From a checkpoint of a small transformer trained on Wikipedia: LayerNorm before each block.
Each number is 128 + 24 x the weight over its row's rms, rounded and kept within 0 to 255. Layers, rows and columns count from 0. The size above them is the row's rms in percent of the matrix's.

# layer 12 MLP down (transposed), 1792x448, rms 0.0202, rows 300-352, columns 384-447
size [ 81  85 105 115  82 107 105 113 117 110 124  80 102  75  99 109  96 115  74 119 110  92  84  73 115 105  93  85  86 107  88  93  89  90  89 106  65 106  96  97 115 102 100 108  86  83  87 106  95 107 104  84 114]
[[136 108 160 112 113 159 159  97 109 107 110 134 149 160 127 123  74 112 143 136 159 154 178 132 109 151 170 142 165  93 157 124 117 120  93 109 121 124 164 156 160 157 113  89 159 173 147 140 116 128 144  90  95 119 124 158 158  98  90 117 141  93 150 139]
 [118 106 168 118  88 131 111 140 171 123 148 138 126 112  99 118 138  66 161 161 126 142 108 183 120 174  94 147 141 102 113 102 106 119 157 113 131  65 144 129 121 146 127 175 125 104  94 144 164 115 138 157 162 173 100 162 122 140 175 102 122 109 161 132]
 [144 133 164 122 109 148 110 111 112 151 131 118 100 153 133 107 126 118 121 125 156 170 137 116 118 104 164 145 126 124 107 107  88 100 153  99 116 122 123 160 156 111 110 176 129 141 136 119 117 109 109 122 151 108 145 120 111 119  99 107  84 149 121 157]
 [138 141 177 140 133 133 108 106 141 108 139 102 100 107 116 131 129 112 156 132 159  98 116 115 112 119 136  80 120 129 146 110 168  83 138 113 106 132  82 110  61  90 114  81 123 148 117 125 180 129 137 132 134 118 124 125 138 108 108  99 115 164  90 198]
 [142 142 117 105 133 131 143 121 133 105 136 173 132 138 155 144 118 183 138 118 165 138 149  68 143 113 147 201 179 113 135 176 167 126 115 120 104 137 150 130 120 122 116 190 100  73 135 126  76 154 100 108 101 126 146 110  81 147 103 142 107 135 153 137]
 [111 135 136 130 121  95 150 103  94 123 122  63 134 110 175 119 139 101 131 134 112  87 131 137 138 145 128 162 107 106 110 115 154 143 159 121 104 126 151 153  79 138 108 142 128 140 123 157 142 118 102 170 131 140 109  80  98  88  96 144  89 112 126 109]
 [115 162 153  80 113 140 152 128 134 110  79 112 165 156 168 152 114 109 120 160  79 161 164 128 124  96 106 150 130 111  84 105 101 122 122  92 126  98 172 105 119 126 128 130 131 162 132 113 126  97 149 136 118 121 138 124 134 181 161 146 162 116  88 135]
 [ 90 168 168 126  95  94 136 115 167 117 124 120 129 136 116 150  90  90 150 175 171 125 168 205 111 137 165 120 154 140 147 157 126 110 143 132 160 151 148 157  92 103 107  65  91 171 109 129 158 112  93 132 121 127 149 150 161  99 135 147 134 122 104 150]
 [116 166 161 112 145 134 112 126 110 140 133 134 137  84 123  93 139 129 146 171 147 118  85 143 117 133 107  74 139 159 119 103 157 134 121 133 112 125 128 171 120 127 180 143 127  95 114 145  94 126 127 105 121 105 130 102 153 147 141 108 140 129  92 154]
 [101 131 131 103 119 105 123 146 132 106 163 107 159 123 160 145 110 167 125 117 175 174 142 160 136 125 129 135 131  55 128 124 114 187 137 102 150 137 111 138  45 141 112 133 108 122 160 107  96 144 126 135 145 128 147 133 117 109 123 141  67 123 141 158]
 [144  93 147 109  97 167 161 100 123 118 156 164  76 114 139 117 106 141  99 100 112 118 118 116 140 151 102 136 143 119 135 142 130 118 178 120 146  54 100 110 110 154 143 139 119 117  88 124 130 167  95 102 158  80 168 136 159 142 164 104 155 158 138  77]
 [108  86 108 155 117 124 113 117  98  85 139 124 121 132 112 156 110 114 133  68 129 128 130 119 125 161 139 123 134 133 122 122 121 138  81 116 109 159 111 104  96 110 162  87 122 147 124 127 100 159 139 151 119 146 148 133 107  97 141  74 151 165 112 123]
 [142 148 124 122 105 145 119 114 153 120 163 146 116 130 121  95  98 129 133 139 127 113  95 133 110 141 107 118 156 134  81 133  99 144 165 139 168 103 121 122   3 148 141 140 132 144 123 112  46 129 158 109 107 111  95 128 116 170 133 119 149 110 160 117]
 [143 133 131 103 114 133 165 114 145 132 126 148 133 123 141 108 141 127  89 116 110 127 122  85 123 122 103 168 118 133 122 147 148 170 132 144 102 163 134 133   0 102 110 153 132 133 138 155 143 132 157 102 124 117 137 158 153 143 168 139 125  99 175 129]
 [147  83 123 104 111 135 101 115 105  91 143 123 164 101  94 171 139  84  98 120 118 179 128 123 120 150 135 126 184 121 118  91 110 117 169 140 146 141 121 147 108 142 148  88 109 158 163 148 125 170 125  80 103 102 109 149 132 161 112 133 113 121  92 121]
 [142 167 148 159 127  92  89 108 110 158 111  86 104 108 116  96  85 120  89 148 128 145 144 116 107 126 118 141  95 110 154 168  94 100 110 159 122 121 128 131 139  96  92  86 117 145 153 163 124 136 133 128 124 160 137 160 154 139 119 104 135 133  80  94]
 [147 135 125 131 145  95 117 149 124 116 127 121 128 126 167 128 145 131 148 131 144 109 182 134  80 128 103 134 124 140  86 139 136 153 134 161 184 118 126 120 168 172 156 146 125 104 115 124 115 109 158 129 157 146  81 131 158 111 142 107  87 133 167 170]
 [123 150 132  82 134 113 116 116 122 105 141 137 124 127 115 103 155 134  99 108 165 118 151 131  81 118 113 112 148 140 151 130 173  96 136 112 126 150 142 126 151 138 145 180 123 164 128 148 142 127 116 132 103 143 173 119 107 112  99 138  79 148  75 106]
 [102 152 154 130 135 140 125 115 114 128 138 168 169 103 113 163 128 164  91 104  95 104 121 128  92  92 110 162 153 149 181 100  91 146 115 116 127 172  58 138 171  85 131 136 116 150 127 129 153  95 116 135 137 121 141 110 148  90 167  93  96 167 107 127]
 [166 116 140 169  71 155  86 100 116 110 124 147  97 120 109 146 148 156 134 139 137 142 105 133 113 134 131 117 118 158 109 144 111 151 118 156 126 105 108 117 144 106 127 136 115 145 104 124 104 155  96 119 109 139  81 101 151 143 168 163 169 170  96 170]
 [180 136 112 155 173 137 121 111 122 117 123  95 125 109 156  98 143 117 173  97 119 106  78 146 122 122 137 130 112 127 123 134  97 109 118 109 156 121  97 136 107 163 163 111 141 101 145 127 143 155 102 118 136 133 121 122 132 148 123 137 146  94 123 121]
 [117 153 138 149 148 141 110 141 143 132 124 158 130 144 125 133 174 183 125 141 135  98 182 163 131 104 143 160 130 130 113 136 116 143 163 126 104 129 136 109  93 149  86 134 133 136 106 141 158 113 120 153 158 110 132 161 127 121 112 103  91 150 136 129]
 [130 154  85 107  93 121 173 130  90 167 144 137 209 116 131 117 125 127 152 148 142 122 103  99 141  97  70 153 127 144 139 147 115 130  93 137 116  97  95 123  75 103 115 109 114 138 142 154  97 115 130 158 127 152 129  98 117 120 134 135 132 139 118  97]
 [132 132 128 126  99 170 142 111 154 152 145 122 140 159 153 118 132 107 134 110 135 178 153  82 151 171 107 118 140 143 156 141 190 101  73 114 168 105 127 158 165 127 102 174 159  93 107 116 114 113 117 153 125 123 151  82 103 124 138 135 168 145 103 119]
 [118 116 126 104 117 145 129 163 121 128 151 141 156  94 139 152 101 115 136 131 114 140 110 138 131 111  88 172 146 134 123 106 101 124  85  83  86 125  80 138 138 175 144 121 141 140 105 153 134 142 171 136 128 121 111  71 107 105 109  88 135 140 122 124]
 [114 177 132 123 147 138 172  92 139  64 154 182 143 150  90 111 113 124 109 179 133 102 128 102 109 136 125 132 122 130 136 174 157 133 167 137 140 130 132 170 140 120  92 158 147 113 128 103 111 130 104 114  99 147 173 101 108 134  95 123 147 152 125 107]
 [146 124 121 169 160  95 137 152 142 125 123  94 114 193 112 195 129 139 157  75 124 174 143 152 139 139 111 143 143 113 132 126 125 162 168 102 144 142 168 134 114 139 138 134 167 139 101 164 126 143 126 104 109 121  87 138 158 101 127 146 167 113 180 141]
 [108 168 156  77 137 124 101 108 135  97 137 129 154 114 126 113 116 108 125 131  73 130 118 157 116 131 117 118  83 138 128 134 130 126 126 129 101 154 126  77   0 130 113 149 138 136 119  99 131 113 151 118  81 114 163 145 112 161 108 117 148 139  97 111]
 [147 128 129 150 137 146 144 112 120  94 130 145 130 124 189 137 138 119 131 136 176 180 113  87 105 161  97  91 107 128 120 130  79  93 118 161  95 130 112 102 196 156 107 145 101 158 122 143 131 139 143 104 110 143 100 141 143 144 124 142 122  94 107 169]
 [110 142 102 111 149 131 165 212 157 106 101  87 133  92 116 105 122 127 151 142 149 100 113 106 116 148 147  77 128 126  94 191  99 125 133  96 104 144 129 128 173 149 117  70 119 171 148 160 128 151 126 127 150 189 132  92 172  97 132  94 137 157 131 137]
 [148 134 123 126 116  96 117 144 122 109 110 102 125 114 162  93 168 160 138 122  94 143  86 116 161 163 125 135 124 127 188 122 141 130 148 184 139 156 144 140  56 129 132 142 108 133  99  91  79 120 147 148  68 128 116 135 146 148  88 119 121 157 158 111]
 [145 111  57 158  86  90 118 119  53 156  90  95 145 118 157 139 108 138 151 158 159 128 127 113  92 134 131 166 146  82 137 108 104 106 150  71 127  98 130 109 137 129 126 116 133 126 126 138 112 186 150 134 102  84 119 103 139 108 134 140 150 142 149 142]
 [127 150 166 163 178  75 158 130 130 116  89 147 153 110 149 137  95 138 175 145  90 105 113 119  76 113 151 152 158 125 128 120 123 125 170 158 117 120 135 134 158 134 149 151 113 156 148 147 179  99 124 147 113 165 156 154 103 126 152 181 126 106 145 171]
 [ 98 120 148 139 138  80 169 125 108 134 113 105 120 133 128 157 123 167 136 123  65 136 159 132 136 121 118 125 187 112 125 102 170 155 124 114 146 154 167 130 153 152 136 152 110 122 130 166 117 111 138 120 143 110 110 153 145 171 157 132 132 114 144 171]
 [125 111 121 142 161  81 122 150 119 148  89  92  96 157 133 113 128 138 159 145 148 137 158 136 156 129 135 129 109 136  90  99 188 159 112 147 188 141 142 149  76 117 102 163 129 120  80 146 106 125 178  95 144 112  92 155 151  98 107 102 152  83 127 137]
 [132 148 133 133 156 106  80 142 185 140  92 138 134 126 153 104 118 123 177 104 142 130 112 103  97 168 120 109 107 115 138 151 124 112 108 142 137 191  97 108 136 117 140 118 123 149 133 158 144 134 115 111 100 147  84 126 140 155  80 144 174 123 124 131]
 [150 122  95  93 136 133 146 127 121 132 138 134 114 140 125  93  93 150 100 139 127 125 112 102 152 102 120  91 141  96 136 107 132  92 138 127 142 162 149 110 169 125 171 123 120 135 158 132 121 140  89 127 135 140 137 102 137 131 135  82 111  85 127 137]
 [163 178 129 124 121 128 135 140 116 151 129 143  95 116 137 103 105 107 147  96 151  99 139 169 148 132 173  96 167 122 110 171 147 141 135 112 185 144 100 122 112 123 130  76 134 125 156 155 119  98 164  92  96 127 106 157 106 123 128 136 122 156 158 171]
 [118 125 111 115 130  81 143 137 170 126  97 125  92 121 161 157 145 112 156 101 115 164 144 124 145 118 117 105  96 119 119 102 132 155 162 140 108 159  91 134  69 119 172 118 131 158 108 167 130 112 157 148 167 130 137 103  92 113 117 120 100  91 126 127]
 [149 139 135 168 126 118 180 108 105 119 154 179 130 111 110 156 162 146 151 121 115 102 115 105 123 129 157 150 118 147 161 140 115 122 142 133 134 160 115 159  47 151 128 122 116 123 105 130 135 127  84 131 146 121 129 143 149 110  98 130 127 111 129 148]
 [133 177 147 146 144 108  76 108 156 146 127 140 130 126 113 128 133 167  89 111  99 151 140 142 142 132 118 154 120 154 100 143 107 121  83  93 125 131 118 149  70 142 120 134 119 152 133 142 124 115 119 135 118 120 151 138 102 124  69  98 128  83 165 130]
 [ 98 163 111  71 119 150 110 108 129 131 155 146 109 122 126  83 178 125 120 127 168 137 146 162 162 130 132 102 144 155 131 155 128 106 152 132 133 115 137 122 196  92 181 160  82 140 140 144 154 127 138 102  64  87 151 118 127 115 141 124 129 139 146 145]
 [154 106 123 139 164 120 129 109 136 109  96 147 128 177 161 118 130 138  74 132 124 138 144 117 131 104 128 132 124 153 117 129 148 142 125 147 115 144 142 186 163 141 112  84 138 116 150 145 147 141  98 111 109 110 127 131 118  82 146 133 128 114 121  62]
 [144 157 111 105 110 119 121 147 123 138 102 117 158 123 111 198 160 108 140  79 130 130  97  94 120  72 112 155 152 109 113 118 101 127 129 116 158 102 151 118  66 148 120 162 142 146 126 129 122 126 115 141 130 146  86  95 122 124 152  88  84 116 129 137]
 [118 110 132 125 124  97 172 144 107 129 118  92 126 168 157 140 144 119 129 116 119 138 162  98 123 113 141 121 126 196 118 154  94 183 107 102 104 127 107 154  88 149 122 140 134 181 143 110 134 145 113 112  73 113 164 175 158  88  99 145 140 171 129 121]
 [111 135 132  88 149 132 143 137 124  46  81 126 154 142  96  96 145 145 120 148 147 111 107 101 126  99 125 124 139 145 148  84 144 168 144 137 110  93 115 171 143 137 133 141 150  93 115 127 166  71 134 128 116 130  80 148 161  70 115  98 112 130 139 140]
 [127 126 161 124 143 131 141  97 138 106 151 151 177 104 160 138 112 111 118 153 167 119 122 135 149 130 177 119 105 123 137 111 120 156 118 112 121 104 105  89  19 154 122 127 103 133 136 107  91 113 179 106 121 146 124 129 121 167 153 143 122 139  73  85]
 [ 97 113 110 116 112 101 117  89 144 179 131 182 101 121 165 152 150 152  98 191 146 189 163  99 110  85 161 101 106  77 126 142 108 103 144 130 107 115 137 168 102 159 194 127 120 114  95 108  95 138 109 161 125 154 142 120 110 132 161 134 103 145 137 106]
 [113 107 161 134 103 123 147 120 140 135  68 109 123 125 135 197 126 117 116 146 176  95 151 163 111 127 142 168 135 106 136 153 176  99 147  94 104  92 116 109  99 138 135 145 138 125 144 133 153 131 142 161 105 159 141 114 150 127 118 151 110 119 121 159]
 [123 117 143 135 132 127 124 120 110 167 133 161 127  94 112  91 110 112 134  72 109 158 107 101 121 119 147 123 135 141 134  68 148  96 118 129 117 191  98 124  21 161 112 164 130 144 150 131 164 153 127  90  94 155 116 121 140  85 115 160 131  79 115 143]
 [168 109 181 121 112 125 120 116 125 112  90  88 136 143 124 109 138 129 141 124 175 101 135 130 149 162 179 170 137 119 121 143 132  53 175 105 142 135 125 155 141 115 159  92  70 143 107 141 191 127 130 110 164 112 130  92 117 153 118 131 126 144 138 130]
 [129  97 114 112 137 136 107 129 113 141 166 109 166 175 132 117 126 144 120 112 141 125 121 112 150 132 136 151 173  86  65 165 119 125 112 144 136 119 101 112 112  98 108 122 109  70  74  98 149 112 127 106 171 161 163 115 148 157 109 125 122 104 118 125]
 [127 152 111 111 129 132 123 117 129  99 126 103 122 118 106 108  81 145 161 104 127 172 124  99  98 136 133 181 131 132 154 126 125 121 114  98 147 102 143 149 130 106 132 101 129 146 106 113 123 103 103 104 102 130 160 115 115 102 148 133 142 115 136 163]]
# layer 12 MLP up, 1792x448, rms 0.0299, rows 301-352, columns 384-447
size [ 89 109 104  96 111 104 101 107 102 110  98 106  80 101 109  92 108  75 106 106  96  99  90 106 104  90 106 105 108  81  90  91  86  75 106  84  99  97  93 105  99 105 108  90 102 105 108  94 104 107  88 104]
[[150 119 100 126  85 141 150 141  98 116  78 153 144 143 143 139 139 174 131 148 160 141 121 109 137 124 170  83 119 128 139 128 116 100 119 151 135 141 110 120 136 119 122 120 107 149 161 133 116 137 161 121 123  81  99 132  96 162 128 139 169 149 121 140]
 [112 120 126 147 119 148 106 165 162 119 163  90 139 133 126 124 153 146 114  89 155 150 127 155 102  80  90  94  85 139 110 128  54 105 107 113 155 110 139 107 149 167 147  76 129 119 157 127 136  99 114 176 110 137 133 134 120 168 152 109 126  65  75 121]
 [109 131 119 188 132 142  79 146 157 110  97 118 152 137 107 139 155 133 137 134 103 173  85  99  58 132 172 168 142 125 139 116 138 100 115 138 141 106 152 114 136 106 150 113  95 112 155 124 105 119 131 138 152 121 104 160 139 164 124 111 210 119 123 119]
 [137 105 140 137 123 160 119 129 144 117 135 139 130  68 140 157 104 127 129 134 156 126 112 157 145 132 115 120 104 124 119 112 114 145 130  94 146 121 115 100 135 142 141 150 133 114 137 156 138 128 120 144 118 196 114 168  94 161 155 161 110  79 114  87]
 [125 117 126 129 157 135 144 144 155 153  86  93 156  77 115 108  93 124 108 153 131 207  84 162  69 132 151 142 121 143 181 111 130 105 128 141 133 165 132 166 138 123 147 118 149 114 175 157 114 127 126 101 130 130 114 127 139 155 110 139 108 103 147  92]
 [136 140 121 119 180 141 119 128 141 146 161  92 114  76 128  87  92 106 143 123 103 143  89 139 128 131 104 154 122 137 146 147 110 138 136 164  89 129 142 115 135 148 122 112 128 138  93  88 113 130 139 144 160 150 171 134 119 150 165  96 112 115 131 111]
 [130  90 106 103 118 167 129 108 134 116 130 195 132 110 139 140 142 126 129 169 100 177 101 112 137 129 142 122 177  90 129 109 123  99 128 116 140  73 148 140 122 143 151 116 127 143 129 147 126 138 147 146 151 119  87 125 116 181 130 140 124 115 149  92]
 [121 106 111 135 190 154 130 111 130 109 164 140 138  94 122 103 140 136 116 143 116 134  80  81 132 107 116 115 105 123 134 140 142 108 128 109 152 151 153  92 125 115 135 108 137 139  97 124 125 151 182 137 133 138 125 112  93 148 140 127 164 126  96  69]
 [154 136  71 144 125 178 123 103 117 128 111 140 114 136 123 106 139 107 114 155 101 142 120 194 138 102  73 127 186 156 131 106 125  75 133 146 157 136 136 129 151 116 132 139 103 143 100 146 157  96 134 133  97 123 136  99 171 182 124 126 110  96  94 107]
 [144 119 121 105 151 112  90 159  98 111  97 100 169 100 112 131 100 156 175 151 100 112 102 142 126 100 126 121 133 118 153  99 153 133  87 157 118 170 175 146 156  90 127 123 159 107 148 125  91 101 137 150 133 132 127 162  96 139 121 134 130 101 117 165]
 [ 98 109 136 141 117 140 104 132 133 108 126  98 120 135 161 145 103  98 130 209 122 125 125 120 120 139 116 128 156 124 170 105 125  99 148 102 128  95 147 152 153 160 167 142 117 134 140  92 101 117 139 127 154 163  75 118 156 103 170 161 111  91  98 133]
 [178 108 150 111 136 117 121 141 139 123 142 164 133 144 152 122 106 102 145 163 123 176  58 186  78  90 115  99 137 146 172 101 129 118 116 168 130 163 125  89 124 119 149 107 128 141 163 144  89 118 139 158 106 121 103 123 182  87 186  68 137 101 123 106]
 [105  65 151 172  88 164  80 173 121  85 110 150 120 138 127 121 127 143 141 157 151 204 150 169 100 104 150 109 126 112 143 110 150 115 131 147 140 115 121 133 102 132 144 129 129 105 123 112 125 122 108 156 133 163  96 132 122 102 106 121 160 128 134 112]
 [108 153 105 130 114 118  94 113 140  99 106  64 147 112  82  94 120 126 103 175 130  79 113 155 131 100 113 179 118 124 149 105 108 119 153 128 133 147 132 114 142 140 158 127 132 104  95  69 102 156 156 153 131 132  83 104 151  95 166 105 143 124 105 114]
 [120  95 135 130 104 159 141 140 122 125 133 127 126 145 160 106 133 115  84 139 116 189  95 124  65 150 116 129 107 167 102 102 128 132 137 111 149 131 183  93 163 149 156 138 117  86 148  81  94 161 166 123 169 143 102 146 121 158 153 137 122  65 136 110]
 [162 167 136 153 104 128 142 112 165 128 127 123 140 130 104 127  96 173 172 159  85 126 137 140 132 133 126 132 111 110 131 104 142  59 159  81 100 148 140 116 155 126 138 122  71 113 139 152 107 131 107 129 110 109 152 156 150 134 142 110 141 120 122 108]
 [125  88  89 137  99 131 129 101 145 159 106 136 120 137  93 126 121 104  74 131  91 157 152  98 134 115 103  88 174  91 156 127 125 125 134 103 117 120 109 120 145 161 193 137 113  92 115 129 134 127 173 159 130 118 137  96 128 150 141 121 142 106 119 119]
 [145  71 102 138  93 117 166 157  98 127 124 119  91 121 116 128 119 113 145 190 122 156 131 119 137 126 122 121 130 110 102 130 127 102 142 132 114 111 148 117 141 123 115 110 106  82 132 140 124 173 137 108 134 147 126 124 134 147 132 122 161 109 139 136]
 [ 95 107 128 134 134 125 123 122 152 112 152 126 143 133 146  86 155 105 146 133 139 115 141 113 152 120 126 106  99 107 151 148 121 100 160 106 159 145 125 147 166 131 142 145 119  99 105 122 118 132  94 168 112 147 104 102 112 143 161 155 120 112  88 115]
 [ 98 149 105 160 145 137  80 145 135 130 122 151 140 145 121 126 135  85  69 122 111 115 124 152 133  84 159 138 120 114 172 133 144 111 149  99 166  95 134 118 129 126 147 118 124 120 104 115 115 158 196 141 142 189 108 106 102 123 132  83 133  89  94 159]
 [175 122 121 119 147 137  99 127 106 144 160 136  86 116 138 107 111 146  76 115 115 117  94 135 134 141 121  83 130 136 168 115  58 108 144  95 157 104 143 149 129 185 159 138 107 109 132 141 129 160 113 128  82 173 125 183  60 108 123 118 136 125 134 146]
 [125 136 124 154 128 125 129 106 163 130 159  84 141  78 144 108 105 110 122 109 140 126 127 158  82 130 104 140 143 121 161 123 132 137 150  80 159 166 152 136 130 148 153  99 124 149 100 138 103 112 120 199 144 132 139  90 159 117 184 123 132 145  95 142]
 [132  77 120 171 130 118  98 188 144 118 139 140  96 109 117 129 120 143 111 150 127  95 138 120  87 118 145 159 106 125 149 140 117 112 138 148 183 143 162 114 132 113 146 146  90 150 119 151 166 155  83 152 101 143 133 136  98 147 115 119 130 108 108 147]
 [159  73 122  89 142 117 166 160 128 120 127 152 114 120 138 135 133  88 105 136  96 136 121 178 114 153 112 125 117 102 110 141 151 123 142  86 119 110 136 132 128 117 169 138 127 132 149 118 146 123 127 120 130 134 134  76 135  94 120 136 117 118 125 113]
 [114 144  94 103 106 108 144 139 121 145 115 118 135 127 120 117 159 118 129 144 132 139 128 121 128 145 168 133 121  85 145 117  74  75 102  95 126 130 144 123 166 151 169 106 185 113 102 130 112 122 168 147 165 168 126 137 103 143 144  99 137 146 112 117]
 [ 93 147 140  86 124 180 123 153 167 170 157 130 137 142 119 156  99 153 111 124 141 177  85 136  98 133 113  94  80 165  87  85  96 121  90 160 148 130 186 112 138 112 149 152 104 118 109 119 136 112  78 141 135 157 109 144 134 138 109 148 151  79 124 160]
 [119 101 135 162 109 169  92 118 166 148 103 139 146 123 110 123 101 146  99 104 168 163 108 186 156 101 119 126 151 104 177  89 126  61 130 143 151 120 126 129 116 118 161 124  85 135 113 154 134 140 149 141 171 137 136 121  78 118 110 115 115 119 127 112]
 [ 98  63  99 201 118 157 144 119 201 101 114 112 108  72 119 186 129 124 116 153 129 109  94 115 132 131  78 146 110 109 147 135 129 129 175  94 119 131 116 119 121 144 133  87 112 137 138 136 112 150 205 160 130 147 129 132 129 129 167 137 116 130 122 120]
 [122 121 141 122 110 154 105 138 175 131 102 164 148 108 124  91  78 128 144 120 119  92 123 127 103 128 116 161 120 113 159 117 138 155 131 131 188 135 152 125 136 109  98 125 114 102 100 130  92  76 141 134 161 132  98 139 143 139  92 142 152 145  99 140]
 [128 124 134 148 133 137 100 106 119 163  98 121 136 134 103 126 120 100 115 131 141 169 150 139 110  59 117 105 102 118 122 109 120 126  89  78 121 120 119 116 125 120 116 106 130 116 132 103 150 169  76 130 175 132 100 120 106 129 119 130 122  73 124 142]
 [100  96 135 144 158 170 148 144 110 128 132 120  90 166 154 137 124 106 143 118 106 136  88 126  92 131 161 128  88 135 102 109 169  88 164  95 110 118 149 165 127 120 136 101  84 122 121  88 144 149 122 115 182 140  98 144  91 127 131 135 169 102  90 131]
 [146  73  97 106 114 137 119 165 128 130 120 101 130  93 150 140 101 140 134 142 154 149 112 158 147 153 155 124  82 142 136 144 140 104 141 113 151 158 106 121 126  95 132 119 133 102 119 155  73 160 172 134 181 115 120 104 136 139 155 135 133 114  97  69]
 [161 152 113 123  78 143  93  95 142  97 126 132  87 111 181 140  93  90 115 101 127 104  79 167 145  89 118 121  85 104 124 146 126  88 127 112  86 114 145 126 123 140 102  93 134 129  98  97 115 145 157 117  87 114 125 119 150 111 165 110 109 151 120 100]
 [124 116 120 136 144 138 147 145  88 141 153 161 132  80 103  97 141 138 128 155 113 134 162 127  81 130 121 139  59 127 145 140 116 117 145 149 116 138 150  96 133 126 140 145 121 166 143 112 157 134  99 152 105 123 143 148 143 125 124 149 121  78 110 153]
 [102 121 134 139 108 165 144  95 159 145 126 129 141 100 137 128  72 145 183 145 131 122 101 135 107 105 115 150 128  96 122 108 129 129 134 145 116 138 184  90 152 133 123 128 128 106 124 117 103 138 106 158 130 133 126 132 138 106 144 127 170 111 125 120]
 [150 138 124 144 116 120 129 186  98 131 161 131 128 126 108 186 138 139 151 154 132 135 105 154 101 115 137 107 116 114 159 145 113 165 145 136 101 120 120 130 127 169 129 125  95 103 132 121 103 107 177 156 154  97 126  99 148 157  88 106 114 131 107 105]
 [163 159 146 119 175 130 115 137 137 148 124  94 104 150 111 135 136 125 117 114 108 113  91 141 153 120 103  83 151 144 109 122 109 112 124  99 122 151 120 178 149 138 172 107  88 114 133 104 118 115 111 165 111 151 143  97  85 128 129  90 140 138  98 104]
 [156 148 124 110  96 144 115 131 151 134 151  93 114 106 125 124 154 176  79 173  97 116 126 158  73 123 126 167 128 108 151 137 114 157 123 154 110 160 156 117 129 126 155  92  84 112 105  74 127  97 124 173 130 124 103 158 110 143 155 122 172 130 141  61]
 [157  94 122 109 153 133 143 127 125 129 101 155 118  61 120 119  87 141 154 137  88 163 124 113 107 138 158 120  87 108 138  98 109 137 121  92 118 151 123  90 144 146 134  92 129 169 121 139 137 120 184 152 113 166 140 146  93 146 111 112 133 123  96 112]
 [135 123 113 116 172 112 139 149 155 150 151 136  84 159 167  96 148 152 100 143  92 141  62 142 142  64  86 110 168 146 148  91 132 134 138 145 134 139 152 153 128 139 112 120 115 125 151  99 105 167 133 116 115 158  81 159 118 126 166 137 113 145  98 117]
 [148 133 131 161 126 140 113 118 137 105 109 104 114 157 136 142 111 160 164 135 131  83 120 127 105 131 136 150 131 136 116 137 111 109 117 147 126 136 133 100 131 154  89  89 104 105 128 131  84 108 151 123 170 133 109 123 118 138 144 106 159 161 111  83]
 [123 137 117 121  95 158 101  86 148  72 151 156  98 123 137 129 117 108  93 162 149 121 110 119  71 171 128  95 137 129 120 130  79 138 107 132 129 155 134 168 169  93 114 118  83 135 170 126 137 137 101 153 137 131 155 108 135 144 116 133 147 106 106 105]
 [ 96 143 135 120 111 138 146 142 159 118 106 134 114 137 119 147 159 157 131 120 115 161 118 149 100 152 114 125 136  93 154 139 126 131  87  92 130 145 111 139 148  88 136 101 116  97 139 127 127 126 175 183 146 154 148  78 114 128 147 113 148 134  86 159]
 [122 151 147 128  98 147 124 150 155 133 129 127  96 124  81 168 108 145  77 168 124 165  99 130 119 129 136 114 131 109 130 172  89  96 158 156 164 165 176 147 119 154 128 123 136 109 159 131 136 130 138 145 141 114 117 129 163 205 114 120 123 109  79 160]
 [143 134 145 120 105 111 107 141 146 123 185 160 108  84 137 150 120 107  96 131 121 121  95 154 173 162  91 126 141 128 111 164 149  79 170 145 130 125 130 160 132 165 111 135 151 131 107 129 138 136 117 147  81  88 146 126 137 162 135 141 176  81 124 121]
 [121 107  78 146 143  96 118 109 140 117 121 137 133 118 107 143 104 130 128 148 151 151 125 126  92 111 119 112 109  86 131 102 144 114 110 144 156 140 104 154 135 106 132 103 138 117 130 147 134 127 130 149 148 114 130  94 125 153 153 123 129  85 103 141]
 [111 127 147  99 133 145 129 129 143  91 174  93 119 135 137 106 100 100 130 157 116 162 110 133  88 142 118 173 117 122 137 141 114 123 166 128 158 164 133  94 122  92 111  93 133  91 166  85 122 154 136 146 155 119 116 156 141 136 144  67 132  70 101  94]
 [113 158 119 108 159 149  86 120 111 151 127 127 146 182 134 152 164 141 108 152 114 115 111 108  98 112 134 122 137 124 156 153  92 135 110 164 133 127 147 134 129 148 164  95 135 100 141 125 124 132 212 154  93 115 124 154 160 145 158 123 119 102 128 125]
 [102 149 100 143 154 166 162 115 127 109 155  95 117 193 158 127 156 140 148 162 140 106 128 118 115 132 139 135 132 168 118 123 130 118 119 109 160 112 108 124 122 103 158 132  89 110  95 134 128  94 168 144 113 152 148 130  94 164 131 112 134 138 133 109]
 [141 121  96  96 118 131 121 142 156 111 109 109 127  98 147 133 137 119 187 160 151  91 103  99 120 111 135 138 143 131 146 113  96 120 130 122 169 114 187 145 152 155 132 130 130 115 134  99  79 151 150 150 151 125  79 118 111 126 121 102  97 122 139 154]
 [143 146 130 149 114 143 120 104 120 171 115 123 100 131 121 121 113 124 147 135  93 158 143 150 145 146 129  89  89  80 159 103 148 147 119  89 121 152 130 162 134 153 135 133 140 139 136 119 135 137 135 176  83  84 134  75 131 101 136 113 132 139 103 131]
 [157 143  90 129 139 191 155 113  99 111  94 120 126 107 128 123 122 105 122 148 126  89 131 132  64 115 124 149 145 138 116 107 153 107 149 106 131 107 158 118 145 133  93  93 109 133 150 119 132 138 163 142 158 150 126  95 142 100 137 126 152 140 108 146]]